{"n_layer": 17, "d_model": 192, "n_head": 3, "n_kv_head": 1, "head_dim": 64, "d_mlp": 768, "vocab_size": 8192, "activation": "swiglu", "norm": "rmsnorm", "norm_place": "pre", "norm_eps": 1e-05, "positions": "rope", "rope_base": 10000.0, "rope_fraction": 1.0, "qk_norm": false, "attn_scale": 0.125, "bias": "none", "tie_embeddings": false, "parallel_block": false, "init": "normal", "init_std_qkv": 0.0218, "init_std_o": 0.00374, "init_std_up": 0.0218, "init_std_down": 0.00187, "optimizer": "muon_variant", "lr": 0.00556, "lr_mult_o": 3.0, "beta1": 0.95, "lr_head": 0.00729, "grad_clip": 1.0, "warmup_steps": 200, "schedule": "wsd", "decay_fraction": 0.716, "decay_shape": "linear", "final_lr_fraction": 0.0, "batch_tokens": [32768, 65536, 131072], "seq_len": 512, "doc_mask": false, "train_tokens": 783300000, "steps": 12103, "dataset": "wikipedia_en"}
Each number is 500 + 40 x the weight over its row's rms, rounded and kept within 0 to 999. Layers, rows and columns count from 0. Numbers have three digits each. The size before them is the row's rms in percent of the matrix's.

# layer 2 attention query, 192x192, rms 0.232, rows 32-63,96-127,160-191, columns 96-191
082:529488534589459503549483591481517514474539494432552465471494495461446508451513514512480462557510488398561444461523480446517519490490497520534602494525534523478483541524526476581443472561584532457482553525458545446503551500530525495447495549490483540465537504543515496550449465523511461482
097:430493461517528513485487587548468490454467498442511465514531456451497557477544437493531455535493442498496441504532520457564488506547563441434491498555520487509526481492543409453438519517525492494523498467448536450441491439490531440544428518581495580491535583498459519474466506526532529509
099:499501520429450525524428404404426486536520490486556538450516498474470459508492542458557489619510527500523508511471451533505518496619471522464536426488519527491501535449487514485509490471516521509507500486539527507537517539492467486443532540526519464563474483422602470494477448507389492451
097:552483509487572488446548447479513500435556495567530490477476528544490510520505559470578508517556526486528579520463469559488490483514517430526492540480535479490501430512446548462560423533487519549488480589592469540512472524536444583532543525477493488493428459440498487538573524484595455521
089:518542459491581474501477437465485461459466424526411554543574466493514530541457560520416564488559513508525504531490440506483521443546493472480437494518491502430488466490546511488499468566514532472465523534461537479549471463489547538488456546541557488521517531526510552531489497469450502515
091:524491460539462459544553608503475506471517505479537482403439525523466494456478516480503441525447508492506568494519491468507460508529529528493472495511611565405481510511515443557541503522534501522490518482476471535472438531536439467487544507489518534545461499437527487532522561443518449513
081:487492430492538473511463632492555520448490438470467542488439566487501521456495487515565484548476456416470482555495507508417459525449529450553498490492545540480539482479490458450468485532497542516441497498448511610429429479497494514475427460493505474506491587497491553472455448480521473419
084:487516555422419515554433509478570503512437433465511533536492486513557481430512515462487503563444489514487510525557558496524447499458502498556481473523543505550494568475489495542485497499460493467471458449450517395543579467502483526568474461471518521470554517508465529576505496479567510520
073:482466544540455447486516550513470589425513534469561483469477483456503537489513437558520531478473430546523485491509444441471548519478513519410408436547466459497472457485502461401474522492518528455541497504499587535455486565510455469546558516511503599437452520463519493561456448514499537464
095:456497501415468567536525440486498540486557498471498483509461516440535427413472499490523467573515530448540458452525477471479515544554487594490458499531565526486524545478466518550515578504506616512511584516575467520520533455604542559525529516470501533537493508542508470474548480480467403490
082:472494554546510588574474499541532431506530482490453605586523552475476468529542458594463490513500488495475451536421476523475530492578525486469457565503497541490478529478556558470492493483560530500463454489502520487455508515537435495429472486549487550499445510527492535511500487467440445509
095:524445558437518535533503510513516452485463515450550562578583510440512469453522502542469472579506549507529404518470480512528466510522513553509501566431555612547580537520577457515531491544560482536437484465504511516510498522473503505455503488537475538499503519538461467422508408548465586498
075:520430536550432550516482572532510500514541512506508531555551408493531488621451498444520506504458537511485501492503477491421556521532500608464492509506460488494530433503494449465503496563495478502520506470532561529453470555493483489504529479524526557585527474547502512494535526570427577488
083:481525462547479529478542548472472498497507547541508474507463496473390453413426508512515517445546483535543493437470500563413567440515456496474580549492455469464517522477447473453430538432505449518504517492483417457476485462455498500468423530465520524528555418535446506486472494521518521551
091:523569545538431484551486495496530473570460520445548572552465564450500504490483511530495475498447484463487503437559466494564422515478497517501470521425553479508559561492533490539565446562436522481509492481471514502517526461539503544531511522507494567465479563477515533513557563552556515499
099:439434546492507529540553532476575512463541525546546468446526472474483525538506500500555454528472468472514443507557470493479578546534514436484483526513548471495524497469514461403519520591443530530483454577509474557494535564570451514523531501398473475498537432457492498493469514497526514456
087:458472514428504523511506427523488523393528518525483528512552539503484509517481428499489542523453483507545500549519508514473588451463525537489513496555518546606537501494515484541508433513502497573443425528512450570478481503562460548421537504495470511512444526492503477424554487480554496569
091:480522517558530513460533497549494548496551498584527521479461548627484513536510521473526478433429499462464545521541520483494536567434466552524431491526436422537529444437437539545526501455531468527552503527534515521423489520546455562527515504512518520522447476508491475539488520473559474566
098:532542521550436479456512569482520461524479483535530444455445500483467431511452506525519480397467491438494511563507485541562453524635509476504497530503472510489493467514512460484470583497463477488490527533477456464471488458437504472556487529529567504554476453523488514578538495498514492524
101:580462518470507435568461569447484533482533587501562461521629443480487538535487517463531456505542514498577522489503544489454589453515467538438514497479564483454483507482539470518513500530561555442510551506552437533395452460535487521525508491539453448482492562558507469411490487541469483467
095:524516452564529437490509511515407487509548462420470522551460531503489575553542481527517438581524520529498532495496579510448465545560468547466577561513495505503549532494488462514436552512558508535452479514429427422494560511464469452462485422480562572555475487507522493444507453474454461552
095:527453508464568538471446528485539561437557472507540492512514501469515486541458529478528532555482539525568514545433409471472475502565511481576540563440526528478506465543416563432539484511552421514486433531517480489499517513481428500547542387488436541515504429484516445580496483541511492520
093:461460555395452489490563450490517426555471579571474554593516520498453450519440543532467518424563529520559562469500492507469485436480461548456470536489486487467531451559453529419458494514460502463457545500458485433516465474466475479538541496518470482478501512423509525481492544502438510538
098:523521458525486481523488566477508467487488474545548505466491498486470518479496469422472452540542491541453457495449491464563513461461470443500495521506504551513420376568408456463487427471471421560445514471463547574525515501440446472518500480516470511533496464451510534511536514430422515535
095:470457509517555461612512523458512451396478509515470480510449520513464509496474545545416495519555483498560514482444560513506509519549451539463478454575407502460427490571488494439508525571569524436450550522544542552479468510508471498462570532511542530536457543466472452457522561507484483511
086:502518502520517436507459532546488460463455570490481444434580519498438490445536549502460513480479484464473553537431491453507494463509480487418547494560516523484504478427527477546445473538590433410504509563507559576429479436531481475423513500479520526506457506564461509458474515501490478531
089:542531460513496503403511567538536511495521631520484454468453481457530543465485440451507496489571505449476547564468413579518483495512476515485521523558457457499523464447454463558472481569507449446488511483421440440572455573437509480538567526542463493566533466532493505511493500467457560589
093:525453540437507461452460511488593539454561498487536504487499540508494416515506496481516462509436511508484454544553490476502555516454525573500441487465505517510519527486563530439498466427417558538497443493578463548462495444457498518538463458573556487434480533562555437457552469532532533543
090:485483508539508474483458473554519513563576455531450559511572507535524546525509458473559536472524527491438495541449429636440509474450454474538477572464515445468541472433445504587504468491519431462459540509511520503482430550485513519512520460469524539571494442439563515523526469541507498471
089:560444510498583465554447500523480534457564463473540558512514477429419478514397464526538529485570446489462519553498535538495448478508571496528562514449481587494520524485527546572525511488465507545555444466502511520510524601508463480465435418516468488433506428528457440500527547482465485513
103:529492586541548479568473543448504463496468484500523524541455499593459502491560528522553551540600517583566466493519537411436508533424481456500465476469498493470470499505576544555497494545485529531453499443475479545489483516596471505470446403415482440476489499551455477484475463582464535504
086:567575543480567481488490424433536495521528478510501471521536465496539472564490480515548438511528516470432496488536464499489482536536488437466498423543507554499473533580488423512557573538483477538478511550494509556445574460520575414491598503573514513542592491510544443522556434510471572461
101:487480492511431444548498509451451488551487508373531427502491542451530514548500478500568412511480591485490500542474454489499544484555535522469502460422461476541484494537466448539469576541414593467502551527477514524468479534496433454486506522449504488520490559444519485532427521522525528510
090:474488498532504491512484617539568539503412508440543445447465523515467455552501550477518439428416541513458549503459456470600502495488552483512486476510450540421523508520518467508471516560443552514515471455503481469484496431400469501486476479485524541471518522461562572528501487482483512496
088:518468539507448481511454583474509510473466421420538462526477476474503466472484473506556438494468518555413519453520498498498586493470488527462433524473494563477550556413498518545456539454419536491512464522491509493455541502430510504414475485525486521527508504492558461514507481548470616474
099:481485490507408524525457504509450519502513517553497544532482469501468588540552523507498537565524463557537496473503507445483558499454530558582532475504541561520477567509492546541454456498567480484532512423516541488509461541546470512452472501516518480471562446484577560507461455485521406460
082:553494440512542435490529497514489552538519566472468548457542482526474546507509476579526542491506499455502467577418439518523414508437495497437464547541549447441469496469465489505509477536445463542538559488429570514540450429525536512473450487442543480476463517514486542503491483503534480554
086:550506445574501449606540478501456506459482441568518519462534540483497520492512535605591404525502510468493497438485425468465502469575438524467489374511501519463486530523501540521508535515492523481543480505498492354509485405460551545534490498514530531508502506472497507519455493446501558513
109:505447561564419521507605518545451522433482472511506535513493536460525488515509528476501452521474478462482453524499505498452564557481499556455485454542510465457496521463570551436558464499464487429468493501474512470500389467505598485565453453538518540511526615505528444473474459546499463470
091:525490424440517512489526543521480523483445612575545515461431453452523519502486504520472473536524514500517556486512493472492355495508506509451550453595508500460478527464511414502474520531453508515460467497488562456483534501454514477587560526489503500543486437417496524532549501521493416514
092:557567405472482533483482531466559432513450469450496473529457548458510502525468506636521522502496545502484486521537490502525534544512603550498464469522523525557490500558505480537499500504509467549517481518517561448487563482563515594400541592471476494495496527479493564492456459460488549497
098:452508418526452483582478521514528483527452503411461509482574463489512509459461453591506543508485485511449479465452515448571512504512448547523471499558536541543506497458463520477497481468538461449514491512541537533549483477506536441439525480456491518495487526568480505468551464478573499488
088:499520571458461447546495559385577444493526546521389489453495500574517528460525467531464496500482506499474535503518476490554528504487516489490503458448524487566478498511447544448477463440554522460465483554533514483468518472483500620448503454450558507492482537537524486557534381502548462471
101:555560482469467477473518518466491479516451519546564504501486468407502441496516499495460552497530537485504515469546476455451428537559500518484545435516446429531463483528425540552482546467514511447511499551534623528592549459450491490509557477420502480500473425484476469567482545535518433476
094:498530504424447488478514528452476476452488534506505445512563508539531502408499533534528436487509499506537441480510492550545539510576440512472466480419548479560515608556598501512468538552501511484492541504493483474535505501442523486476520551447534441467388561512448532499497573559514522512
087:449541501460496529442501514413469468480499454469490513505612459455485448521498472498502533516407415475519468489493505491469538538514491566470497418505508534533539538510490479502551455467505576432532496535501499567512486524520501443570488515503488482550510569470474463462495536549444522397
094:499468519456492529491549527480513509535492437506379548529479509524437528479498510439477557494472561492427460462539502480457489535445553558452565513545487570471484473537555440441466521550454488511429478493466553459483474458437466503498472554563528554603513514571490451476514536531534472507
106:496482452512458507526481480513478433520554524505463530460487575487494460517526526524483429523497554549459505531439491499562492535483463466528510514496492528438455453532491534562540471482573460485499545515511548488522399510502514463432453538521555486451526494423500527473533522498557471473
106:482422426499591467472464520534558537544521500472501519491495536491532494537390485493534495521425474483438477509453539547510458462490495506400506556502533497504450519451471521413554479527507479465478555563481516493503523547494482484581462553462460472483477543500360510521510588575514513502
110:479475493538463492571466448445514424501489444499496484527508497546552471472434515540529525502444566572561459548499497447559521491560485464507517512452487505527463492561489512435435536511517540526511477474492460419443518491422456525505458521494469478591506419467356499478433474474489493483
107:474511468503415512510485550498518493460473491456476505480496549518527527456477562521480578513472527548514453534461431550525503509478503517514471463587419421495435557562532452561454469466499470541552466490526439461496499515460513527438440536505524558561571496497488502496504515535544523474
113:407539438508523497433447531539522520476510490509480463453536581512506514565470500430528555542531493541471556520489528566461540546488509473506496511463485514456537479480440467485412528429553477617513510470451544497450521554524487482449495459480495419522516499483532479534507530509513551532
127:565514525471523464504507417416504491525525495476460537477541538578500485424516557510406580508547534505534449560493433396498473520547480461465479453495441420538519510586556457477390508431480548509514519554509526520510467508538502551507479581553492511542531561500492477534478494482495504514
126:457515474528464565477474415512525450566576521487538459543507516413495474503500470467454497467511512529472500447537451510506493456458447472467568541489456532524505458533453453541530485478517489538580596468566502534553561471559431396515459454513511519495477469504493515467557445501470484507
098:388539447473526531449496497509511542545525518485499428477455521411470525462526559496502555497496543535570512484462485444464556431514489583506541505539504548538485449548508518500537488472518487502512523521485500501536538507508491424461445442538510547439460519521485503505521473491501445475
098:535535502575581487458509494482533513485499514496520396499496419579488588512482498508471491547495454457471524432597521443497501493524519480451468448559487484459565477490508456468478531552570468438578532510516485509514578438524524501522467525559548487452557520467494518463497487548483510501
109:492489480527449477527473431508520411502500508421460513545494471459505524466489515575507510465461531471461495478556474489487476457561483492534569444466536467548538389517522578511464529501446482547465532503494418527578534559477540468496469539498468533524529494590550542499507424557486478501
109:495482481547505475534489583537462522518566490485535472408470473436432520461500498564536522452546472528510536562512494472554413442564512518549541490455567532521535504507514577447498502433429547562489504446501487417520453511496488504508535486584498518515466504499497456492494502511528555549
096:484493514518557525504429456457510514510477518422454459546415538556558533517475515479506498493456487563466504458450537497503483537555440533554607492444498544502469450449493505520493476540509535534560474574405505478438512443526529572471594493535518481473503496522445543464502554479501497489
125:476518519504515480530496457527550518490508461511511462473535476517539477492541565572473589511558507515539474576511476409479504543507532456475430464570524437419504513555513459496466506505584506525513446502553489481559435525509492613542497486570482461549453458485476545507514473505484540430
108:582472562443457496567538506517589537539472465524501491510429447553485470554506522520444431504488456555480424428519466455507501446549491480506545500476452498440499567492500468515506405491478523488510454375534461497500532519516547503571515445452459464415492518519482514464555491519582528485
112:431530502455472538466506476571525492480499508460425505502551552461484515455529551480514509490456587485472447459452471505491496500475498567509468580538451518454429497527515492498478448507533420504528576521538521506514470478470521477453573540481430470531559561449517495485453513420479503454
096:557500548515511540573470425487505503489542533532563580508533459520584503502506549474505532506495497514431513503546451474527495553453544518534503457549504501576464490544500420543515552482459499463513490483505508486476532422480507479526506470502454372521589476435480452470481482541551490585
093:475540591458454471521489514446508433535469540403539469477569484487497471472546401468497505485429529587546518545553504541531519367568522435573552497506534504519480495515561522447494418465475558520519457418448481458558492514464439503514464480459488503508505505538477542511496456454433496477
079:540491528492411497523505499508496547548575526525496444458551477502504515497587507548507483496436528531517489484506423404456511525511493568546512517474483505485536472621416507502465486556538549543503532467457484465448480437579529547512501468500572566467492489494486465491509481446485412504
070:467478508542524543552607465535443500474479507546514501498523476527470480555569532566479502557458539524482460518416413549447486514543534453478487472509478472436555517435496551444507501420521530500578528476463525518486454504559485542487457535549534506515528502470531438457527508431451507508
099:573446514410472561463467557551527552522532504567513488480525496556480473466533491507557493505553509463517453504457440461463543526557524514510513491528517456470480493498477554531529433402520504525480468499411557569501536453586519539482524504489554559552456521505482472452490454458556406500
073:581541493496531416396482472470436561531498543510541532461498502461504467501491432466505475533484442511460517498494558526542483529534568405425497512459488490536488525462447485470449486481476457418573458492524492389506541525518479476555553576498455459483485479500442502520491547498504463446
094:494464563479492430470482513545451520427466572443577478444560525445555518440457526542532472524450557531547469537577473468487472518546480476514491488510498486478504444509440487485480493533486490523456489498494454498508583453525472529411494556490487503473448520538533614500463435508536543484
090:524483511540489537526496491487461478552505454498506493506488498480497463515492418509485450489490500492461581532467539557530516518478574473533535486538463517501492588483551520409439511497533520421600546429437482529519444501460553425447426553534509456473474448475480444497516578468474524426
093:459522485469446478539501501441508488540448491414543519455457513482561491473535499499410509527460529580484496510489506436445416510513500534504454516523521470501481535520480475472494478545479496457528479455447544388499531451410565497525524576539499549544500512450461582483477483508453587548
099:523512502480535537486497446505430491466479524512524578572454444505456463539547437505499480557557585504521514513486509495482476523477525514524488446565452537453494576519489483461474535471559515482507524437427531509482463516509576522466465556515478421573570459501404483490493480447455465433
094:536487512475485604484528533565453538534534536552491441578534524476502512517540496537512535557548447525440509565441481481530521534479497507542461546492434478473516447476453553455525518439570497461502557497484498529514440474593520546477434515557531520508442444469496466505506529499516490475
119:528553472553574538430477439481494495551537447530531474384458505524541465549508481519500544516531483444420502534502468477573487493574430488540512451442507504419502513502482513548506530528474514540537451545531519522511482552507491509512539471441512441557493498536553515482482513486473478516
115:440493462486478498490487466491546453535460399447505535478474478552595462497518497477413481494465442434560535539526487505539476521544527556489466509527455497520531539443551520506557510510485515463499392513572488474553518539489431505534543513525521470585521453442498493558559473512508495510
090:449467486564502511496426481458509503447544546541498461457454535457446481496545582571520526481484579510485476533548503437476467530519487478474435515551482538435458510511439522550451584533476452581514519499532503460524473572592453469504524501499472527501566478428491529488498480504535538475
098:444492486518529607492568506406537467589452541425465512457482497439528460479451479616498504540507478489459478468462425553559479455473495507529497496543462528512474562502564506516534468552444467412541478508507523481507506529515441433539511560434466498550480432487545547501485558551476481533
103:419517452505585453493477481489513455508566522459473499426517484513485508483502551520448455466519505455465529468477477480550505458481499529503457518457440425479478524527524484559529472573552479445522488480537514435398498486506461523562530511435522480479505463481420471486532455468559529546
107:476481498443516499535495513553532522502515482511470535563469566489449530505513503503552520524458506511510527528430576505521432545477565564492509470615501575603507568478503499452456541550500493513509490509510488515536472480452517488447464466564538554486466607561505517558452479504464469497
121:480469414531475460562443568479495527546519466475472511510595489517530498482505492499506473482446537496471415481471450605455497453469461512503462564485523472489476504521443514555526474561528542454489529496538585508433475583549417443518487545429494537512519539490513532491519464489462460468
100:539541477530524520480448521512477461435512487503465484462537554431535492514464443550427551469522492511542541536499414575525446427533500454469510520444466518462466486475432540427522448504508465449502609528488511486566544462541509488533459541514537462513465447449427625504527475522509449432
102:533436502523539499482463480521498608440544432554485483479465511543513500554467517566523520484509445487533470579512416458553555535517513530445475451436416502415533505571501569506475507386497501475584479544548464504499550515473507552510455484432476463479488544521480443474478481506479507456
102:452463576557451450505513573472508490455507563507474516515565499531559483535473563444555459483450559546437518480494462463496537517546421555500450454525546480485508437482485429553485537547493505502465452503511470464442507476499526514498467479515563424475469452505526492558466441482476503525
105:510491515525554534535458560531432460521550450553458486525442516541520488557520410498543528437471474495406587523439497473512478562555532452472532549500454522490400546483478556535461555533565529526516558473497505472486476483464405472454486482578484423485517457470449504556478542498517565538
118:543589514560523502527502493451481484600554509525484522498423509513432526490552508576477505472558424496465469544511485459474417513517441517485476462496433508447501495565514504531467526452496524450488544566476447510460531489515503541447556502516548535464586447528467509519421451475473513559
102:481446566524475525506490553501493524474468537566551488443547483469478460518499462478484475550511439533469528483554465501512462450552458462485541506489475515492478379498502528453540464553519485439572505488560449537532465512573487485531488532483498513419441455446496430467525567490530495505
120:467572468481485459569488525514441470457508522488578512553419432540425462525489502506524507495492571521511510408458548513512563456494521477513457445489500538556553443469471483489513525554498548603479530486496482500436525466444481538471469513482556523444446512552452552516516465499497487532
111:488479498553523531535500529519557418509549444550482427468538496533454538523454559532469494491485521518487541545581557504402464479508513478545456506531510521406534494475507448462425521540475481574457520501454498490456490535446511458455515554522508469554526484441476577511501459475489473499
105:525531560511452462518501511519461446557481442532568601538538473468510540449509530541502487576560535509518527556485533469488493520579521426432520547484547528501486462547572547470426489504504536508512532425516486543550537488518553536455519484541459489510454454509488497622455455532448516495
102:472447554551422446501465506542444535513514562505548563517560488486468448523504522433512530523568519576516477513505505507483558512512518511512456523461518476486510411474512535524499453493463498398499578466566511587511499541480565517527392495530590482506501565469501442458517456526529499509
116:503439492451455485553479557472499460530504532426527444541523423423482560450450474497511531460537535401467505497577424469428518501509537489520531525469475500478469422429494540488527536518482527568494504511533472559508474474489508495491485459457509468533489500529498528498536529483525501396
100:477446478477468477506447456536536456453444480544545500521511514429537405545517556537461518453540548468499563551512537525452541481479508517502539493529484457503477531453549528516515532514474486554487472516556510548476514531567456533473584523490545499511429567536534526598536456520552511541
108:509532488516539494505482499494494555473440425590502503531588450524433558471525501525523450525501487458527437478475487522521483482483505472477499512463510568476447452519445510567546493482575558495499528453468559515495421486519511503423445472504495506477448499478448527513467420459535506418
111:516509558482495440513505478435562457483466480542491515493447532494451477491444490534430467469553493438430486489564539522534465465459488462454468542567482509463421347509520519449518471511463477446481548455429531554483488443546510475526477552557546463506497510512487514563434537468485546506
109:464397549479514469440499526472500433491515525476507518514496512563544482486438515544448537586533471518503510573580548503506454556458520547490537491471469528514531504422520499508504545461489576570506475507581437505497416545492467539476492574438519427555546496433483510403547476589445542512
121:487491493419515538556540572462622473548472518413513477566520483561576522481507450560473478543517494494553462494525508488537425570454579521518565454523451547540500537453498547489512472508496503558514461537474537522468478465499417490475476512473541540557536526549506478531476421521426462416
# layer 2 attention key, 64x192, rms 0.263, rows 32-63, columns 96-191
086:479529462496478461529478538413490467419456588513531563514470574462469525483489498558521562552477536496551524558523480544571406527492477452458539462611506489541459595443540501399539472452560533437458530474585461489509482435499521463440456524495413554535567565536495539494481503526531508503
082:444503539440456480524450479461485494523465503488526559539499521484477513514505482506445492491527505516602495476508592450553478525532527493483564482557480441599472484546508502442449439535475505492487505546467509448474486426548572502495528523517503556508523574511460525507569503564538514504
085:427573463491532495520540510479468471486510510405489529460500504470512535469485494487418484473490441574508539584492573496508404563565521480466543468543455446530511555530562425510546547571422515462495540492464466456504526442498521464627442491502459522497538475489461539502546542487550567560
097:556470556524498484576520487522571550509495483487477501433493483550499529463488526563516476461480507559500456457487423483461540480520526590501412493535523513489493455534578433449508508531502494493522499478451514546544459445451553528545473512466480617455514537457478458446489491427445558477
082:469504487503527592571430521522524502519465497432526466456459563446513440505488449484457401582536521474529529513451525446429505571581515574513481438541507498525535543544619467513501480476513574445435460427470459557482455499492528493535467444550456540552517512496504452496542505487547584547
082:413534537432537497394496512470582494503458543492476487467480472512506483539467508535508609473438495511436439540492556512526466475465524473528508552548491473451492439422507447516539451481465402493500581557477499560516525460471532450534436452490517472488496515461469530473504454558522405522
089:494537442505451479460498546499484483567589513499527394504534515487473419505569460506539489493530525533571515482420456527432499543533491569440513452516460409461494527584516442519463525463483461560510533491548433477514528497572530512515502459532479553565547475515527497557530532534453559503
086:433504540488489534523485560500536504501507645456541485479501491472507476510499540494487541551507502460519449505443536567466520524447494544538481514451558502493535424509516474538531519510547576561558587580485428503489438440503492526471464469515557488447441490470538576447455477551516546547
078:487479452450563424426520514505588476493477404543482589442537495575521492481523514498481533401486434426489412484497450434488457493496513453485512509549547504474457554458461500581492520539426436499472489503484521547491527438452462509470485481469496550454509544478525493447504481563496454477
103:490530522433489511502479543480526482409500557548495517439522522454497462475517520428408519436503503500517520479485577518421527510495533532510557559428479472472535491467505502504464510496462456550503458451490483483407502556416447528491479603534497456501494479411453485479480537472512491480
101:528493482583411534420534465517411588461561460541505535540565524475505564505458507529541516442534550439469490457477458499493488476476476489508492460510499573468483452494495534503513500592548417488522575518513501528519496451549562462475494480547508495544491557549572457473503566467455482477
097:497476432496500529556477505512468509536468416491480448508506523535547519555464438484528520477519497521548502530503552556526585514594501474553515455562448508528452488477524501433521421559528572541567514495555505487502466487489481542542450522461498473571544486501484517573579518455495481520
096:490499553501485472460482513498510498471513538431510433498499473543529491459495502456423586515503534502452531375537548564523532542416481506497552470478494500445523458495402443496585522429496509563483561524467487526506551534494528476533538473482469525478410479428491467543537481564527478465
095:469435538434460537521430437512564515483543550452631525519487463459528456448526481532513496511496499508525547477440575525488489481447435516495549626484523458578533484459487529485498593542480501498519507492545482484463527534551488447468493450488520539500481482497470487457548437476512512551
101:502472484533535554511507469522500515455459556426492452529532460512510512574528531500534494496562508461559540525494508480480501456489521462521521483489469472555508519481436504500517498477515519535529507526551554579571502484486546567501499475485426462516422519529531497473590477540536532528
089:536510510501525533478434518479527503491488480491398424513486493460527505506528548516543567496540495491504508500515548471540436530472550462528467498524435472555525487444542483482422538520611488517494493443448469491587553385540531546510544519518507518502482435564548481565428470531456521548
104:549532523438417513495537500508438475453467525528511537464385541485479438468524552462505506424464543515511530504472489482472512509550461486542441445485533538436431489491470524559442478484463499557516462505559515469493472457486458488433458533502532475456512429548473522512430528435523516451
101:422436556440477453507531512448494512500500516420592479514477458434451447487559441442491495556575470484530532505495451511516527575534468585447485450524566488528463517480558446488474532528449553499479522507459476571528462539457508503478511555485444540527548525569547506516534506519472494520
098:485596465500488531442432452533464452478518568458438522488499569553477556539460429501486442499560531469524541503556545528515453514439512495515437482483503580519433553466513524543477495488439492480428433507531481575471534509514472514498516500503536400495483491456487478455471468438460465420
106:482485504487453546413555490499446505531478488491498550559533443490538516498527515490531536530585459522453456499516481563515543459422572497490545537454541416521534441524486482510520485500408514464465484443467472524470485500519505575509427431415463517465486472532543564520539486518474490507
116:462471516470548526515585497486477442476606515533430482512432596520436497512468497465553499517521581440482524506534507448499507536511494529519491478496509516465534473494485474512433473515494429540499446540484410493434486529502516471515414543598467475558565550569502497445437454499490484552
116:578449527452480488553522512518478462483470466553486508511517556451519471434524533460465489483461477475570422467546508516505499442548528492470498443505485459479501464533467472502504487496554513515518510528539550532477511535484478484462499519504453499462502597427518533548476566449564490500
103:489436496557416563495530530552486557447500488582489522465529557435514473583508495525466461529492507428400532528568483481463445462498503478541499458487569455492456508482554494513474508504517458453533413476528553526499446533470469526547545505428477463556501501492528469454457419483515487462
099:546493560525533499413481521535564540504483520574465524501495464476493469455488550560501539468486533414479426508470539457395477504470484496578514494530458437504492526461571521546488456546473556485557473491458535546459484518518511542563457401467511539477531538472470468443503442488429521443
107:533522485455519544485489423462492470489574486464445423508509485524518458570534397423475471474468555559509530480433548450460551545537467492496537510469480502517466513567498529495483560456516545494440487493452492502458517528454461480530457491489476512560527528556548469536514496447437506533
098:507405484429526477525515502525453493485466471500508511510494446514487445555534478584476469525496466541527488499483517444495507485441514480535494507526482538442472510562496517418514487542513531535487453445486487546488454464497521506547527434464460476478471488497504474564503398508489519512
098:590533466463579491453450436495491524444584459554533585482499554485485519525524532520476438551500443527524495502524400462467490528541471487519475564526526519435498540485511552450434422462504515518493444572505612481487542529471421511537493477485487524459512491471519499474522464511372512472
104:518549495494485498483486559502462532548554562558466469564429544564512480460522484569535556502525518504491525468537512539468580490485338585487445472460524516506599502450486516481501454496502452431473514521508500485478563494521594500528471417505509531504500514551495501517517496504517501512
106:476499452501517463471459532446458523472475499487476475451433487421477510555570522515536488574493540464500484453487518468516501522554472462515489530569542488529508513534515501442535493474476467454513497579513478471494564474404491556522522522509448475461415509525442509528499456501493486488
102:418534500561475505471550500421433462464561507510498512500549538515521514466545538457521535511531461484497500491441502462477464611471451572528430486551558499528438513552530503460469461575486487471499502530545505531476446537531485455503599479446545555493600521440551527503489475503528461545
115:494501475546506510477490485447515514502529469563481419535564466497497515469457520495505453491445462449469509484480479565469487441484456535543468500412443471498507492517512449482505493437524478461500530516483473505458586545533491458513502557582550502548491545487527499504431481411441534448
105:558496486559488451511524492434592525506504434539523515507452479541495536448481436482491548470501533553511466474535498510535533551517516505531476491409482465520496528514500569498512441560487508496520558454499534582531513542548474521546527542454479437484487519442552449582448497530545469493
# layer 2 attention value, 64x192, rms 0.104, rows 0-4, columns 96-191
101:545537460495502431454544532516426491453445514470421448505515544469467580484593549471471518463484509522484539492495450437525460469489472500508442433449506523551503463479474453545515427534516490536483560541541513526458496539531572427522479472534481460569564549499487498463471454506549469459
092:499424514442468489587454509494417455468474476498468497496537456527573485496466502510394509465484482569468431552531491392440521514468563498545493474501505494523553473531491484449468507480461506494473493457544510476446509565483521508578443412484511536514480492508563499514517533504404489486
092:521359511562552462513426535515485425508492514535547410597466426477464534473524458496518513498488475490563517518532413507566445560490481530479414512527449471529456518565543531491485452491581460531499561475534443532460485515496525480540485577493520562570498531507517529469489552522508455541
101:416464498503445561486496494457562470559552519569498533566454516476439505587473496525532496483499438463498472459555524508482471454480613439563575516453499563521481479478473520432570493453537530445509501538556504507521483498508484476469495502519496456584517532503468453476529528455520491482
101:576582488428488501533544489463465505497487436507415546424531578550525505522484515488553554470457516493518536516506441514555491520557562483538518543502582515530585498479498440541527554475466546470473459515550501459533496574479494502563505519478501543480455458476476509500459536513470523496
# layer 2 attention output (transposed), 192x192, rms 1.68, rows 0-3,64-67,128-131, columns 96-191
100:512570560491512463537487485475471534494552439416583501467498449450511510601514507503597481479504478452461437502539474489427508508527478471511471483575571431497470429553541515470535513493448486554520504485547455466499439491538442510523485571520494549445473522503493511506507541534469469526
087:536495504525496521553542512471470540576484508458525521414484454507515557546486507510526470483476533401516529501560490543488471522551389443485488576493484515517553571471475478597454539521485474580518516440458493489515484460462518427478456541486493436469551463480542519434452501474519482446
093:531559524447514480508519444529452620505533468530548498435485580468483523491533495514568494484471520510469521511525474476431500445521563467568591473452548513498541553574572480475568506528487565488563475557506444439434463444518485510461512509516445517428528504504502508483578452455501533532
101:577449503466458503510512540592420529462453500400534516452494517583526477461516459466487476589504532500520516546434456475549502553534436492502531494549562457441553462542572479530469567520454535516436528537487476475516518525470470507453534492505481449511510440488541545451476582492501513501
093:445496471473485475521512497464530469538499533459385473491472527507522548429487485488402500419494525486556536434495393524543408480486485520463558472446494569600478564563482472522526471511588540485496501489518615488431494569493506436529577523477473545491487533511493461544509495472551488480
086:489547417489585542543495470488547553465517418496528490440480549486498510500517510472575531476482567549441494463507529429431527438491518481496487464448517481502512473473441491533573488553463508450503520550529469556484455558520426490566395443544461500501491488527467473487496457506501520461
093:460509505532486545389492545482535398504437531527468469605532491564546485555500524398480511489488502500533505547528496472566494516505454551464472536529512500460463514470484498545412490440464543528417589528453515495569502423497535491486481480477529485449443536513567493492492535558500435549
091:458569508458580539485476421490538442527488542617457436554495460466525456529535548517505498486568523488447483533533501504534473504465529493496480501458496469559551452423516496550500552452460528454566490465509527496449515455512515522503517514547513513530537565545578517467484528526505541563
113:499485472534536509450446499547526471506499483606507490484526504551429425459505506509507486547495455540501532542460575518534556535497532559484502534475388510422565577480435503498432506439490474461494503500480534514594562460474530561460429476507506438528515414477528469452554528476499551568
104:505509504465529522399470542521518468457534503494520506615503491509499425419538476488372536559518468570498537515453531527555527530452577514526463475531448494481443412529549534446526545432543517509548529465506461481522564531555532549484560573518527528594475515493461461551485555507481528550
101:432548471507484465592521536495491461482538474461387588499490502495511470493459489516491523516551432480419493463454607512500527491430522523440477509552493473509449475383491531519531519548551431507539450453476498504511489553488553490510468485536543500598533546493493447545487560496496480419
104:521505468548546452565540514454517556537528480493485442520555510481528511501514455566505530510459452531487532457505527507446483517495481563497491572423442486511422606558471551437538445475511496494522529527460528516530433491510550467554487499489508612406507462495410480540491471514422471449